{
  "n_layer": 17,
  "d_model": 128,
  "n_head": 2,
  "n_kv_head": 2,
  "head_dim": 64,
  "d_mlp": 320,
  "vocab_size": 4372,
  "activation": "swiglu",
  "norm": "rmsnorm",
  "norm_place": "pre",
  "norm_eps": 1e-06,
  "positions": "rope",
  "rope_base": 10000.0,
  "rope_fraction": 1.0,
  "qk_norm": false,
  "attn_scale": 0.125,
  "bias": "none",
  "tie_embeddings": false,
  "parallel_block": false,
  "init": "uniform",
  "init_std_qkv": 0.0662,
  "init_std_o": 0.0113,
  "init_std_up": 0.0662,
  "init_std_down": 0.0113,
  "optimizer": "adamw",
  "lr": 0.00306,
  "beta1": 0.9,
  "beta2": 0.98,
  "weight_decay": 0.11,
  "lr_head": 0.00456,
  "warmup_steps": 471,
  "schedule": "wsd",
  "decay_fraction": 0.701,
  "decay_shape": "linear",
  "final_lr_fraction": 0.1,
  "batch_tokens": [8192, 16384, 32768],
  "seq_len": 1024,
  "doc_mask": true,
  "train_tokens": 120400000,
  "steps": 7089,
  "dataset": "wikipedia_en"
}
Each number is 128 + 32 x the weight over its row's rms, rounded and kept within 0 to 255. Layers, rows and columns count from 0. Numbers have three digits each. The size before them is the row's rms in percent of the matrix's.

# down: layer 9 MLP down (transposed), 320x128, rms 0.137, rows 184-218, columns 0-127
# gate: layer 9 MLP gate, 320x128, rms 0.15, rows 185-219, columns 0-127
# up: layer 9 MLP up, 320x128, rms 0.139, rows 185-219, columns 0-127
down184 093:117129119136143125137170145132140155118145187137076134170097050119130095166127079072147082204056204120162132155108135137079148146142141131159097101087162106151146132094102155103016131101114159118152105122145166143183141150143091121156128131101160110145063103150171163132091140131135140110105136117162118119203141115164116145094139159202111159162111145118140134068098174153158072118123
gate185 104:165139130113169122090138078096082181148076125141129184121070133101204131134191152146064111148135070111112093113135167090105156099148143160162159149141100131105147088166105136125133130079115120114154176151088135159199170112078120136145111158159177148103092142097108086101111143093093117112123118078098127082178110167167130102124090074153181098149116145127166114042127118097123053102138
up185 108:183110097129144115108153082090146141092147102140138089141065154153118104135154125080124139098203128132133120033132141056089178100122120120183086108152087138117064096171166143088078150115104119157154148166127104097075128111110108103099147138141134098117151165121147103124060163137184109132119123075126129106151152112120175054145135062123135108211084092144166103138166129164154119081142
down185 108:145094143114111121062167081071149156085140102119114094133073157134102111123150125156147182191157174164130135089138109143181166123149161181142044141177115116095124132156145090144145155168134148110128163118146126110109112176139135122145118133128103099088181185119108091123087102095129113149103083075100095179171080135087194118107123083109070099129142149148171165152124093213104131091181
gate186 095:182125099112162143147132101071076117109146153120125127132058160034162139136125193116116081169145108161144187115139149143080100146177137093135108128153153176195154080141175099210132104112150138157154102130121179149158151134098149120122120149121196152075119150132088102149121140074126145134089134134122179110065095150153065101129119148146148162162157158086145105127089109214122125139128
up186 105:163117155110162149124118154126167099086113041117132150142101099148108160134157130139129121164084140120140133125131160135142176130019139123183147128138149161147101107136117066186109063125116154126147140134109132098187084160103103097130140171187147161133206171051122094138177155174148121121107163135141124083154139138107176127129181152052132131089080134135093102145161139119149147085202
down186 105:171113162103122157061046146168083111063143141124104126137123138127113134144163105112090061132145154167160089100121026125148138163092149131103107081151074141175144179120127108129069130156137132089127167110123099122188089145114160146076200121139193130119147119166173181118121123146140137130081157074158191101108112185174134117086129093151112153140085158168115127129146126094107123148119
gate187 090:213120164115123125136122153149100131101115109135134092100137150122211137145050170126124149181167165089104094165167101157098134144099151158087132152147205150153108118150110142158139155125110193130103130139092129089082068128106128172094125125118115157187174159135116122184156173050127117108127107111084088138187109185172157151186127073121123154146108202124167103122132138097139158123152
up187 093:112113085096073076104152132099146167155094069126144110103102149110124098114141138121156155067209122130123090123091136138076108089133140095160151179155111161083073145125098156121139186127109133127208139117118079178119208103147148129159086135171129098176140103118160144113148035213129157141155178173155143108113126120092117063178137128071144134148098115127165096124152134130135145141143
down187 096:127125142092106147106249138131076096160132120089126098100088137143185098211116121109142057151096122191136149089127218123071136139083111135156142113080139134144160117135164103141170116106154107105092123151147113056150112131120129130133177183108134092121170150123089129164122168144177107069142151116086109109116109133196101121129074150157137083133142153152128083093091127121132178143109
gate188 107:143104165186143158124137113084098173106163150194101131122148123154178154122188083109160083119140122075157094118140136148093130113136135068135148133188120153147121176124109178140139157097157129146119108110051138194073144118180106140143248068089190156133093099133095135160109119147105129157121114108129150142136182122172115146191110100156161102127144086112190120107090140110138149093152
up188 102:112158093110115200172103132105097180110107126133083185150151134099103119110182125164121099145067108145138109097151113152130124085107070125154137212099079076091160136132141094133104138142155155120151124105150123077132101155157153123162091101075117121050071086120127177120148159091113085135153109092081104133164109080129137184158077127142170200134127147122114110068105075082077111098147
down188 105:126121153083152090134142206117089169076186057103163073136155097146052076133059098120131169160089126132118141154106108119162136159104136119152089215102124151178128101105142134150136055172165158125155097173122164177148138133146122110171163092075121174153115083158132217112140105152136141148166156088131105108151141131100106113113158174160106100154137124109115155132163114121100117085136
gate189 098:169084131115149155138132174092090141128116180154114082102129151121098146158081110136184124149146118120108206071145134130116100149108109219121148096191115169116070105113190126121144137118098142131115171082167084106123187194188084117226106149108115149133087120110197142145070127121129128114106102164165067162129109081115152116129162109113150147080154152109103130121151134179136098120119
up189 102:147126186138129148122132146107100130195160129156112109157135114163145154163062134078083119110117121100129162129084144116086181132126186118146140149154136178106087118077114160200144118166173158111113144144093073090112164138152114098167142166102132110086169191114194134129090142087134149121116095128064164106150147185154156152132108132170159179136065103085044158136200126129088109120163
down189 096:093175114146118116153042189154116114085110076163098101125102132068149128112126127137108205124160149156132164152125124119152124155136084134142101172115158103078081146180134092150106124191134130141131153127089111079134123067180149097136191124123086126161134074112102167063172110107052151170080149139099176146128109136114180152148146161169102135127129092160118147117193130116179118114064
gate190 085:166099128125151071102099157134163140131146103117096184139142093127186133146145120181114149166122149126074084151133161066169149180170145154095133119046100109178137087149151108127097120107113101078102102180107123077079113100162047141141052159120140131108110129129156114135117196122082107130114090142116142177110111149103102118117131115157072161165074104180131133169118172152064127117063
up190 094:117131187109131152135094158120142145059143131101178107100103168126141182155093126126149138176104243182126126132140124142130088084135102107099085116099115111157105128111138078098069158028146127077137123129152136120103134121139064163131070129121138116143130176074126116114180138080135099105089139105137089125124186054138152111081120129097171073147124153145116121153164111190139126136070
down190 096:118100076112123157156084148099108084151126117196124128124142120143118119105167081099136162124122146137113161106125196204080117143100201136116175128115088144128138144131084070085127131152120124122132154125086148125125095183118117131142154131172121131107115087113146111208115163064149060197193086169123111135147111099042130129133136218127078122153068099136142124093110173083139142142130
gate191 107:152118118096139069134184142081178107120148143178136107110091092138146143172141149138114128092203144058111080140071141067116098139164139166129125172151088079059179130138105132113035176059113094106191142145106152129125146123134141132101182145082126112131122143103111111101114109112173079114085114100121115159173162112128122130149127152105168153172152130097184138112166152114041148132138
up191 096:143151081182066102157121133127160166114139182151101118204135148124096168142182135126157089139045134123118145127111147161091084120124123132153076093155207198138066141118161200079144185150147149145114142108215128160082127134193140153122094127106096130096110102128128163105104156087107120128121160153079155138119105123169129156119154093141149101081133163153094094131109120165176078107131
down191 099:132096115151141129086174141104128160103161157135141129126157125088121089107123174103151041109126164022128110121105144097100124137163119177111129158093163142164091185166132158077115158151121152123117126147156106146075124099183135138112116156150132161195128144125132093071090081116126159055128096158149115127128147072201087117129151115131137215121177148165107131108185109143134203087121
gate192 102:134120075088115117136145124168103096082147145174111167158063148077198153117122178175119138152123119112124171126133138103131141138171147145149147129113164155087175113158190129132106145123119177117170095136116151139183162157132090112216103113170151177101094146203088104157114154103154134143143196144057127102156116107129052160125119097138132160106092102114166082080195113118100114133071
up192 101:097121083105097178181185152095122105133150137153144120198128111081122083134098137138152171145111121147165106129137116087161065134171124120171189122124155121113180183149124141154091088145118128071142068173142125156156087180091146126174140182105103178110090144150063103174103116191140146144119209157112103144094098131113109176103122080167123198140117131119128132140137144099166188149164
down192 098:173100194154145137032138154193125120125156127080044119126136120104137118177155137157124153140121107177163091120106102097144102059127069101154105099090100139081165119191119125102081154180145117091116173091157087099144112121120152116153117084148110116057194094108122118101100089137113095141134161185132114157162146167090188090103136162131146099094120144123129132106110149077099157082116
gate193 096:045153095197092131132138139120168160138123105131112127126155111090213162131130154171156101121143130095154166081124148129143090098110129154085153145152102094147106097085104139162131147163120174118206135156066157178155147149100120130134136116088126128162148131095158112166147131147158069140146206183097139122139094129167176090156052120132140096139111201111188116131114179085164076099108
up193 098:115082128126108127125182131137083139117125143126121164188098122182124115157137129129120147138121126143177235142100143140157116171101143172148149071166157135051140123153094184130102100117162147148159124139131026072146173197142095162105117125143127112163151077122164114158088110119141170137109133167106146096136082100075188138191122158092079135154088183134172127140145159152108119159171
down193 098:091135111105110132164191034168184143085149137099129133110108111117141122145142122104130252103178157201168086174181102147125138103122140116102126136128156130149152140177124171139138118133117142135119158162119113125099134075143037130144156135078143202135108122159143064123209132108153148091101142084149118132135113175120160131140128114137090133122161121191104156148105142072160156122107
gate194 095:143144131152096144167126146161107059170125181167133144170185132193135111116110144184145080103128156119104187157113168172130136156184087128131193130137154125084154074133146107061115126127090128134127169179089115075155124129122114124161156179158148058161131134102075087182092178099142106111159146135160080126118146156146065081124118162165174118153152120132177073143082128140121159141171
up194 094:159176142093100139171147101125170161134092123074129121096139116165156137144142080182110165115100144128103110147125133158134164095123084100152135132086067056092157194106131152099116112106070174133152100180141126151146111120154123059089116103095180128101170054131113166098133110182144132130118177155127149113100132143108151142124177146162093151214108193097184139042128128098129148130167
down194 095:071142128082170136149101167145156157134170058127117097132175119080083148140156137110186173101136183130178155127099109122111115067090163163163144150142114127098132181160107087194062088119112160099098149126128158103104143160179161195127108138098127148141154095192121184129174139095122128141154144119169150110203152115129168155134160136111119128125181086108136175163077184124115187120136
gate195 092:190120097156096112122114145125132124196149108114122111098017094135076147164168107140089094094144175116098132100133130094144147115151158159151117161101107186133144123114163104157089143068147092126112160148143139083069171122110054171121159120166198167091136097095134143178132177134182177076110075162121134121140154158124144091125146192087156110116148137170148066104155131146113096113113
up195 104:108125102182145131134142161102164087062147112162152112116132170107152142172119138145168146137128112146109147121094178151127067141122080084081145178153171112116103129154152170154145154128154086081148080121110152082131085148194126122060150166104084147079139110130119161100101058112138178133181190123096171102142133079175160204104038069134145100128130111096159110155128171134128130127144
down195 101:160111074155155135098097100125154149137157182176126108162094141107142166124159117099150106088106132102098145170128147123097120122159162141073175121119108168160076162109154082164118172103116123165185159091100129097101103119122109159094142142183158091159090108094033147179107120064102120137140130085099174120147102135235134200122149077135118088174100139155101131088143120173140126109177
gate196 107:208133116156117101111179077145098159207152137115118092156090121146175125209167189124127130144129130080140130103087139152146162155148126123141146131160127159119158116123119123168090088137177151158172125128072088134141131118118157142128166183190102101099111123107121064128120188139091155104093156129114102084155155125136133109131141112107108182169143151112189139123156077126090064021167
up196 102:121155103131159177154106171119155123073159195135117108070167141048100149134081086191075099159113115165140099142107165122124111128154104169071140091097149125126116138160128091143151122121118111179119073127183116129120082076146056124097048092086101110085106158101184129136139107148115148095148117155127150130147088113181133124079090118108159123122128184084058109085159148108126155179133
down196 097:169158130112120127159167163152121152108153152084176119161106114130157179124091123141151081093107091112076085117074247109163131111077083119115075117112143081074098113121119115126097121109207097102103140138091122180082109143132084154163105131194093076120131171090150152163103128163108097120055115107128104141110182091183159163138170121116111097113108124082124111113180123155128102110141
gate197 099:115109126165169139125145131105132160164145127115114091125164088122157115183112148169066136118119166078101153100118126146108188107199067216099152177109101156181122165140114141193127150127159162183111125108095137136139123077152122192169132108085166141180075143141114055134159153076154173156102120104131118151137082201137147140103106096152108183144136141092121104193158113095119161103131
up197 101:142109150084077075151104129143130128113122192106064115067124127142127101134138111164107089136118143078153202129092128096041151105041108137102127151108111143130145145086105121154125152086142089141153104114098146134135121109238178174106096138106120141126173106135154124141092151140196090124148100189106148073113166146131169120122101127085129130128080136069091090115138189149129129173173
down197 100:174128141063096083116059153105103088099124092170145124125143096034131133161117130149140099106155101167130087113149123152122118092124141121128122184109126142118113129033131147096166147102135110050110140179130106167150129149113123170099145037134094152061083163082102140158135142146128133110126113142166095168150127124102087138128117055102083088133182165117162126122106082100151160057112
gate198 114:137107117205144177171170205168144088122139118140078159188147088082156080140167133153055125089061087124114147184116160127125130093196165140112112131142129080213126102176144116125126142127144189128142109155118174153125145105094109107144153151118141109126087108165108161171129122127081127118112114145128175178114114118182095164159130145165161099120193151139131117084122086116137098093067
up198 107:169148125147132094122126125136133168099090159153128145123187117137094098141111076106120148123089117169162112093118122114147143137119141073211114113107140131119146123097067170106114084168130116088122139177183186130129096143166147133155105180045064091118158184161118188139172116179074050095146139129185064157143162153128169138095091158135120189154159150138114143146112065109136163115129
down198 108:107143130113137137069211136166111157147165053100073142133144088127119068157087154089212143112100128215185083104116138080146124099151143149134063112147163159156129155109099170131093055126132118156145138155150133117188117108083128122160172151124150124177142151154124116147171098091098096114115140137176102057088125124077153133114120176136118106142108159168120145168173142150157149109089
gate199 099:166134160126133126155099128122085112189116160167158139140110127124139149176139137135086088138101099149084168142139123127130166191147119125119120140099120131104158126109111151207079138098153059180143097122127133161118152091091110168117120150133139094095062116105152075132116128118113166089118139121206139134145128141121137082120150136102255202123142106115124123095103090099114032128151
up199 107:145137176104082134133070170150062123193110116153096157154161160176187138150168124106094114085133108160073155136106059067115107112129140090147130130143134126117113157118122156205111110136151037116122108135112104102135165100105122132148081103109124120122107160100131136147126100141108124071117123105194111143159109137073089107150166083077206171132180110130112174087059113151169104132086
down199 101:096150122074102153118093149114191172093138086136065125117144145151120126106113144139154224140170126124176171104108058130130094070135148122182159118157149113132076129181191092083150080174092182132140098156133148113130096135111140100138149078122152153187160136169068126092148128128129107143127193150065149153103098099114106132107085106162064085157104134158132129112121140135118197118089
gate200 101:130141119104193170095175153161117082123099095199140151161093135146122108153098134128166142173177125132149105098150154073093160108125152116069170118090141120149165093152113142176095124118104136114187096156129118113166150135147138164151114081174156114075155137120228141136113100117120086138110142144125111164160124143117142086221145049118077137104116155070126104129151146050079117155177
up200 098:108120137119150148107166074083175110079201083080098194134127167164132076105133086111102131130133073115175107145120159112181149097170103146193094119130166105202097169125152076080124125174099131088114134140107139195119098147138211136112159152108117111087138145155086155163098119105127127120104144123127143085133096138165134169102167103109091151169171122065145108129150101145054103125092
down200 098:200169128162108118135100163087041129137094101121141159122196094139122156138092120156186173153106155097112120126137099138129100162134094166152129091165139121119166109169153071094090154168168188154107111173167081087141149116170161148085143064101168137192082116143143089129171068172097135157132091143117098136169071118092127110085083130109077134116124141115092143133142178118097110078140
gate201 098:196106117067163150082108117108092158154097122181126127070155151115167116108148102145196115159135121120069102137117139129130145078157097147085153210088146131090146088152130169141059154135177089142165098107179134138086120108106151124099140094103164135078088133097136077188136141117147125103101095072159144111126093160143105062175115102176113127177099133132074096173136071101165160133120
up201 100:092118116086137134136151199137206116117119078182094116078127119117114114123063115122091145200116125066122157087124110148112165110109093163074120158122131073069143157220099109148131084096168120110159123141149090170153100080119124090157118088143157104093134117147137071100181149130108130087109134151164138127116124134081131176146081183140140103116084095097106117081083154138101149204105
down201 098:120104161139117117130025105115140161110116147127152059172150135153135092108181157161135117181149078133136113092119141102121084117103124068142092135162123196150107186157073150120171184123089130154116137147103169105103080099101117125039057104155152142165096131147129089063079122125119128148135166139210156123142162147105139120097159145129120136122113111124121103145113151131192184118193
gate202 093:150110108089062116173154158120108110161152072158155117148117120091154048174158130109134127153102122161119126102141114211060112139127155138203088153107162121190105141126153168217128090098148109131192089157161124129154131128155121123148133105109143142134154180178127126084078125098149141180121108137151104182125046119106196111109167101165164172097113103099145119139097138161160140096136
up202 093:156065147100177130096148113088126130141144164132174122124131104154150185144109119173154107170148117116189073165126167158163141138149125119065138104140137104114137151153092075091068148149172072137166148143130156194118104104044144093141079126160130142111145136149183115111114153157160114166114076075153179130161156162140141093155130113088104122111136086087075101173121126021146108171121
down202 093:128136104093098129161120129072163130145108149114085168109047155069117109118139196141129198122165093095109138088121080155179078145202193140138092147111160125108168130094091159132085111100110106099154120121128198166125094096136151129140123114172096069121143084080195145090150141137169153082135156173174154153094176161155092165134076112135112153090164111086116111147090138152123146145112
gate203 094:076130097146132061112105140179149146175119101167143126163142128150141189144158105183155123141111091046123171122117118143082112069109037160156122156069133136174080137134065139142182090145105110165153085110152083169098107090140123173112118127148115114142171169177172131139116105134154144149107052158082087157130141148135135140107173155123117155172130197109114130100140157138188092155121
up203 096:155105145129117196134126160091095127128104203101136050138171142153159080158138128152138136141121111166171196127187119095157117133110094145101165174108163140120169147149127100133101180164075090194141120127173131123068151127140170115154163101162097101138115101160184128131077151110134148154152130121133142115128129038133203167096123094143153125126089047109107136162142108203148166157117
down203 096:173107146104158112160126139159124035113115101147135124118108131074099134138119117088074161168118094115122119032189112174104124124130132098123139151087130083153112154012117138124123104142157121137065132116141140124132161145138125145100210129112109111067116159106175107127120103162144146112127079129130106143212165145098107132103144094095041126072111131101108157184089129116181118132145
gate204 119:104147081127168149083145120167153072136137129183096103125129092146143114133157108143138018155136121153120138156130212093134159152134081120092107078177154154171117123116144110117123146088121145161148112112116136142119106117154075116122126141139146186175097118202146137107078187130082152106060188196156148138177106109171104091128119177189152090111148100130129105142140081166094154081161
up204 099:120188119090102081075113117101195123128148133132093176146106110164149109145118141150123091108139151170151136157135156142158160071090101081142084063137161179116061187114108184121099108165094139200146127088152139123161107128132125141142144149173106158192090109191152122147103128114161162154115126183077090165173184077141150122078092114147100112086135107162134144161200124111097131088146
down204 101:141092133127105093147092120067132143169147101178111164076170152128159067135134124152158103128123174138117114065162082116092125079136164111131151126180193173113102149106128171087088102153098167132175136120146110082136036077082185134089134110096147123177156123124120136090144164166144133156156155145123080146099146080055190186116131115110128145116164111144175131180116166135150163151174
gate205 108:151104118106155158125159188156146138105120152115168119137098018171139127131141132140113112153045167118092162118105165159108185133121053121082148167144179074111140074103101096071110109073128132139137103110118176139116144229085135104097093154163129123070122091103180101118106131111125142155161181106151142133141101146133122168122115138153105102088154131123072109155153080179159092111149
up205 101:211062192142156116126170166152118095100111150071172173115096094102144134189092134176137182130172164154148165107124160118112145163116160132085098098131187141101098109110110140098130124152094155193138136083093127171075149150161114085094104136174122104083098111128167124101149144137142123104127101180105142139164089128083105075139138162107137084126137094080118190188109129083167094093082
down205 103:149168128119156151148098123168116131130142131157145118148109201129108092103150127153126122141095151161210187115141157109084153139154114187125109154163160176164118112140125120120096123158135147135139110144134148196105134158112084102013171139139151116085169181109104137102050119120156149105090107113162217096115092136164190113134145046104099138156144075090139090149134171171122129162127
gate206 092:127091069144135124120131217142097171178133115163097117136088098167055085136144182177127092112106099119082119107069155123130111113167140139118184161125097140129136131038096113210133146118130114097159160146145189144131141132112181143149165149117141111103133091150151094174160131048161127109161172169124135171123089180145116082184092105095134111133124135155105110110116124164076169138173
up206 092:096141097095099175149142166152121124158078116129099138144069126163107079124088107083157131115143135183072091103077126177156111158167130133088138113129084180082073154064099119129139109098152071087133152117125085156079153093088133095179120178125124176076108144121090155145221153081147116150161136122167132117133059130114125105177139135071211110127121150147126143153079125142111156145147
down206 091:169170142148164164114107104128166099167116165127133142102151165114142167092080106097113173121151085081144133163119133123172120091159061100153083169178092119075097174203130172117151122136105136129133152122228112129102127082113157098112113184186147126133132149140165166130201133170089187151132095127138111149078089150114141171077155158112131156147152180114136145124147090076115163169083
gate207 108:098107065148178139132142123155133138077211171099060133067097124086108147144116155172053131104172139062135087124102161175120138120159166102114132181155195105126108162098151138214157148119121159148133110171093149157148136111120113146167071113131219119100172127119123132088133185077150144124126156135107154126145133124159057100122121164106135139104134135093155120108114151136065089135133
up207 108:132116136066062115100133092157087141135103109147193122108051137184099085132102105111158112164131163167134092161092113149108176120141153121166153090099174111085108134131167124101105108074169112166132154125161105155173122151135169127095162171181156189096161135151168113152127108118100104106076141131137127131137093197145120128121118107033118148176099136185101172157183127126103131146210
down207 110:114105178089112104128198101162140143129140112108113117090138129186076142152138081138112066076128124144170073091130182168143155136059093136165116082098123120085130125188155063165065065144159097138124097148175157147153108154156151158093137148108128167059195117120123109108147167143103135154128116102159119142132111153176073101125105112083130160167070107119119142083159161095145138194149
gate208 102:166127153168151100134122156173091108075154173104169109120075109122108160118110184108133107083118134140057137109128118159115141069194119130178099170188189096148127142075112106146113093128185144115156088122152123102104196126084172142166164141133109124122052166144130140162096165116116162161147203110147129156108095129154131132119055175136136090129186108178123168128103067175104137122124
up208 100:184143161131125166102124095111107120117153131100098092157126140149162107105105155158122081155149076159184120139123150165164183164133123130077140159104103139101133077072228149165107181111134117154087066132102179118163092189120118140089080121104154134087158108143108072166099146141136173109029110100110106123134128136161125159114053128146154143135149151069133085139187142163095100140109
down208 100:067122142164076172123183110115124132076171125171144099126184127157146095091170134110124162115133188115121193120093164104147112118127109070135147159155144146116153096139109113101141063145071109104136141196127164137097114178106142154129119116203146160157104092138100088095092126159102146144166142103135168148112135131126144117151088135236178170118153053148141157134177119186161137186116
gate209 107:144134112100139125165171088139049166060095138140147118078091106085102152170114115184137092114161116095154101111213151137150185125184166107155115090136130134165155113152122091123130138140124144146149145104122209132144154139073185127165124119092164152081132118173113117188125131070165155144152110069169165095151101102103132086118097190122113126087149136148156102122067093133148088062150
up209 105:175148142126135092104110125121104071161158112062164138100080133115080103122113102125061134177092152143182149137114145134125116170042135163176175100112131140146130144132172134190142112107107121106089121164106087137133106194176098119182103156153125169166146134091109172137128178072173153111201170130155137106153110127156091155111158126103117129123144184126067147106156147166079148162209
down209 108:108121109188151103084167108159160084113231114129169118145098198122085100124153123092127126144129091132075150119094097085092141101103142126160155133153086175111141165101135145141112122096138098139206155126133146080074096122158096179132088150147145143126167166113134109106124147143081177144155162073124130213176070178127119102110205156124136105157128092092172120086159142173127115147137
gate210 103:165145082093132167161173147102194148148137134112161106089125112109142104153148095165081123131091153176089191185129124177120135157154120171103045084127139104141093188168063067122150120105114095134172141118198166098146165139082127115136140137166130126142112091199111145122096105125093148131151177148134136138112074112161163197076103106144167077162117129136134101114116137142119065121068
up210 101:108192094100130136121133159113130121113119058084137070117114130087121114158115169045157099109123172128145104088146104134143116141067087076128158135116175102104106095100142112112109162107135136128095139168083073158172143144113092107089059143202140072121120144082136170122120070076099118163182090085174152078118164086082134145090132099088151094168096143133154142146080189108142134143106
down210 101:157114127136104138070198126129136092170194108130153085162171117138136100105145139089120118131169146128126112118106111083090052136061102088169137128101109137149166144113130107137123154186103103065160133121110097189205171110167178110122153070161092096108178096109143094134098085098130077157143075060085140138084105097119099140181108051116100141114123140111101148112157134094086142122112
gate211 100:185170048112099121130105147133143135127121145153100139164101120119143090162223081106085127188064171082126113156121099100124121166120076145174169089076190119137129148152132189178118102023091129117154109146129153168153118134133100140126131205187165136111126134179137160119182107164113122134140135178101079150131140114126112170150160091121163133133124140092120105095181104132122138111150
up211 098:162171056094149167129049115152173095109127131131143147164102191081094087121134088105145146180070121133142130146128071092129157222122096113157142134123128122133101121178169179178196095095103127084113109153160117122125133181141106103092094149151147157085112170140090147156137148176139178095179137165076099129145124108087165152136193089133096084095137142141094116140166148132100118165124
down211 101:113108108173180173136154067094116053134170104116146106127154198123150142083067091147151160135148057143120170078147119102179127124102140109130164138167083111095129107174137055122187122236163100113102149126130127078156162142109107140146115135119113133100143117134132127154128107160117162137149076134130132079173145112144161131104052173099108137071074139159108169117127098143130145188151
gate212 110:148101098208150122129132113129129151154128162141158152153143134108089132126103110118094131101112110000119112076105150130116122114134108115114131153111135110191128149097148120124093104145170131063111125191132168127170153145116137164133108112151124075121144145193129104116061116043137146054137078174145146139128177067169051129145124117127140059177101080179147121138162113116158092149115
up212 105:130093133205064124112154137182157144098138080155171093117123073170076154111141131128101130119139166113152157126142135107148147187100178134149049111143119135113166089153143157135148074085080128172132186101089098129139153121118097150146166193121088119188160133132190149135174098155128118114129116074101127109068127138124104123047133184156130145081123149164099128121089150170189168097094
down212 103:152146153148103122083166130117109129079160118119199170107068126141122137129091117157114133100121137108181107099104185151186119110125102131131143106136190161096131168156144166130149096131139088100162151183153137110085088124086129124095072112105215133125230149129146118109075093089101121105157072118077126075153157110083153194151138072135103116150113173151136120072118133122157186174145
gate213 089:127175135133149123188107106080116164144163190122147102135135089052119136195148106111136087152197132162142094138126169114125131107128099138172119089139162127174116182125091116100089133101062054174106183165133155142082102061152126097100155127119123165154121146099227095102135193162129102149108134132175135164135130129138170145130094138107118100142105108086142087112153055153116086105153
up213 090:132131127145104144209137072084148157143107164090175145118154136135113131142129121082112091156168147171166185167123149146143130101129117110146162099184151176155070204103171110103124159137035084148036180125134138108115085114165132076129152152116113135144159147114112083142173228185123087134133128137163144154112158126145163128126087158071092115095129105156153100112133102138133106108152
down213 095:087133105179068136120086114131114070152099112129124128130128119148207135068104103141121125050083209158158166110157116117122131135091077158074184149092135136130075093085148131178168119154110114143119116108161125092091124171146116132144140127147119118106158132119103185109115146168112128034147128095104089097099156125116148181103134108086067184113079152149111093192064130116154093129116
gate214 099:130100128190124083139134086080087092179121156135122141129097132145116153118134198143164110191160073100110114130127124079123047140127078124128142082113146104141145106153098116111087128182151137122124095090113126127144138111172165113160149062113076086197177144149133093155107134069100107156118194188126101105118136132152119069070122181175203142183156121158154161108146092111150125121090
up214 102:150143159142144110091147172109120114192089094100148152106127127116213122120128148121103181124121113175139114184181150160097093201101140108113138095169147114108092081117150065093098122148157134086116173101118113124135045136207145141147110079182147112145117110132147073125152150172083204167162120116118145164102114133088136100176162075182135082086097137126126097124105138097138188102132
down214 105:133143101118122114142155077111177140187083135105135128159143129104148109102150081120158218091116166104123112193130145141128121135091067130095144153161118148075130084150114175196106225130137132111187161112159145085157068072112166121157126092126130087183098101154067119115117156149129101141147132093160111135085058143163146116164111111133142112082130131158198092135121117090162129170173
gate215 095:205114145140129072144135106114090148131092161113062154144154106033101124131166139074178080116138069156168121115149146151157173093167116181112174124148155127137167109085092129123087114123161147192139122132128126136119162192128113225145117088145086132121065133111130096127127095150104183129168127123121153119131188108142088092149125098105117116105177092056138141106101135088120133101181
up215 100:142117105133152097130115131101069176083125112088146093123107143118089114172139154142132113085147121054127055140092148175068092123215086165156115165145104110165089162064119136101072176172163180122173096096136154098124106122119147141132135134127157160120074155103077066140071119171109100143119118149060148150200155117173107138165155104093108110155122081110081125135116150130117146170135
down215 097:094078073077112106140100106132137111085099141187129108108124128116141092092109153106090107093126121169134136082211069116157159142104193115097095115087118108128153098112133136201136089125153071125141092112158086130104180138114139221153117128133130152179152083084100151150140085092063079105123144084145177140072143139103170121130090178133113154086179121079133106132158144145168125083110
gate216 100:117080059099185091130140126112112116157134115148124140157125089119061187119121204205159099141080048116107140158141179073156111192065141111116132154128155117117141127173172091140142133143113113145130099112112130138119135146122117087132120204127155154159177094116165058126070151130170125075187130164143144177173113118178132146178143084123089135134077129109143114156092126108092110100129
up216 106:166143159103126155116150105129144122153149159108114141035137128172161126147114091146108120137112118116143141051098146151081181102156142098112130078109097183195142122145166164132132123098147108103080109155183152088105173184069132103173127089105114061070096130127176116182157137132152074159100113123145176186103083176080146045146127130109151127182107142151144082140131128170136164117139
down216 101:143102107153137183093205108118109144092168112151109177152120148099144176145153113140132067125107090135136079138111156138165165116114144123118228154115140100122156167130163106127195191085112114146159131121095120140073183152091097090146163137170100122150148102124190070092112120140106150129146161099120176105083154176178187093158133085145121155116122076104146136103109120140087036119154
gate217 097:150110139145111146148182082137156111098138125169104184128145098153122185127141172167061128149138187125061096201124176125121143118173150158114118149170126098083164158108157146100130107006103139096114130146122125082120139193099114167126130208135111111141159123142211110106160156107097127122117119118104134177138138123155057172108109122155149141138128098186192120123100082111114124104114
up217 093:108106140150132105127134168171142116103094125164198187149124148080142191122125079175126136164103135105139099110111140105105060158094097140132093108127143078121163117153122145095160085086151079156143147157172095132113144163120180135082066124171155094106107106088148136129113140097159118140200106141085154150136086204098087145188155131072129154218153143105125099128150153131108081157204
down217 098:122091141096095134089233155145120118067043138156166075164110107165131129181098098110129106157146136131192105083111132158135163150099146206040120122108161128133105123148095103112068135157127139114125144087135098151120097096190098116152091136097128166074152127098155165144112169108098123127154110150100137114158130138179106176071172134131144133102205122099131141137166172120179136107115
gate218 108:167084118139133143135142101174097107207135229139123125157126128112089093133129083171127148241165106128095151134139136101099132111144107149130156107103144191131136154092173124187140051133123107105133144140141111130127103126126131112157079133159133081152173107171104097173113192107152144102077201126148133208132097160148100156110094146171147155128147101168117101129126061135117080115148
up218 112:129104097138126161176140147111176153139129149105072144109119140102159080150195110158094115169097128100140120102168186146103133137115119134163104115109174128142136187179163115078078101094134120114145214183136097080169131215094132116141121089126145075089146126157110095175113141138142141124081167194113191194121135161151137163103124153149126124123153141169131075087099112105080060087140
down218 104:091113158169142114130072118216104033168144148145162143118180223143074129084184091183125113075135085149139146131127102129157113110085109084126166132110068128097105156114115149146164125103098132143121188091092120179109079080162130144120125160150124103092112131126083170103116161143131128132098138097151136126088150118147133146053114131138181180087148081089133093125131148163138097159159
gate219 096:138159068175109101128132107102063190135117116128115132159107172090178136191145144124075123144088113152092105179107123135134083152096137124154123162098168087134116095046112099144110151172148119133201122198119151127074145110199106189115119174167165167087151117154114080135117089133168128134109165101128066132170124100117119182127101101116147155095155188098175101148135159149099103111170
up219 101:160118105104103123135104114101105119191058148116190067157158148112116101112134200120152116116148129202115159204127103109141095190082102123136180091099136144116122138102122103089160187128136134153106169137146097094108197152135101105115101167136110183112131165043146143114123129112117100109163105092177129114169134042111151140093148138089118133115174178166088168145125171122130096130071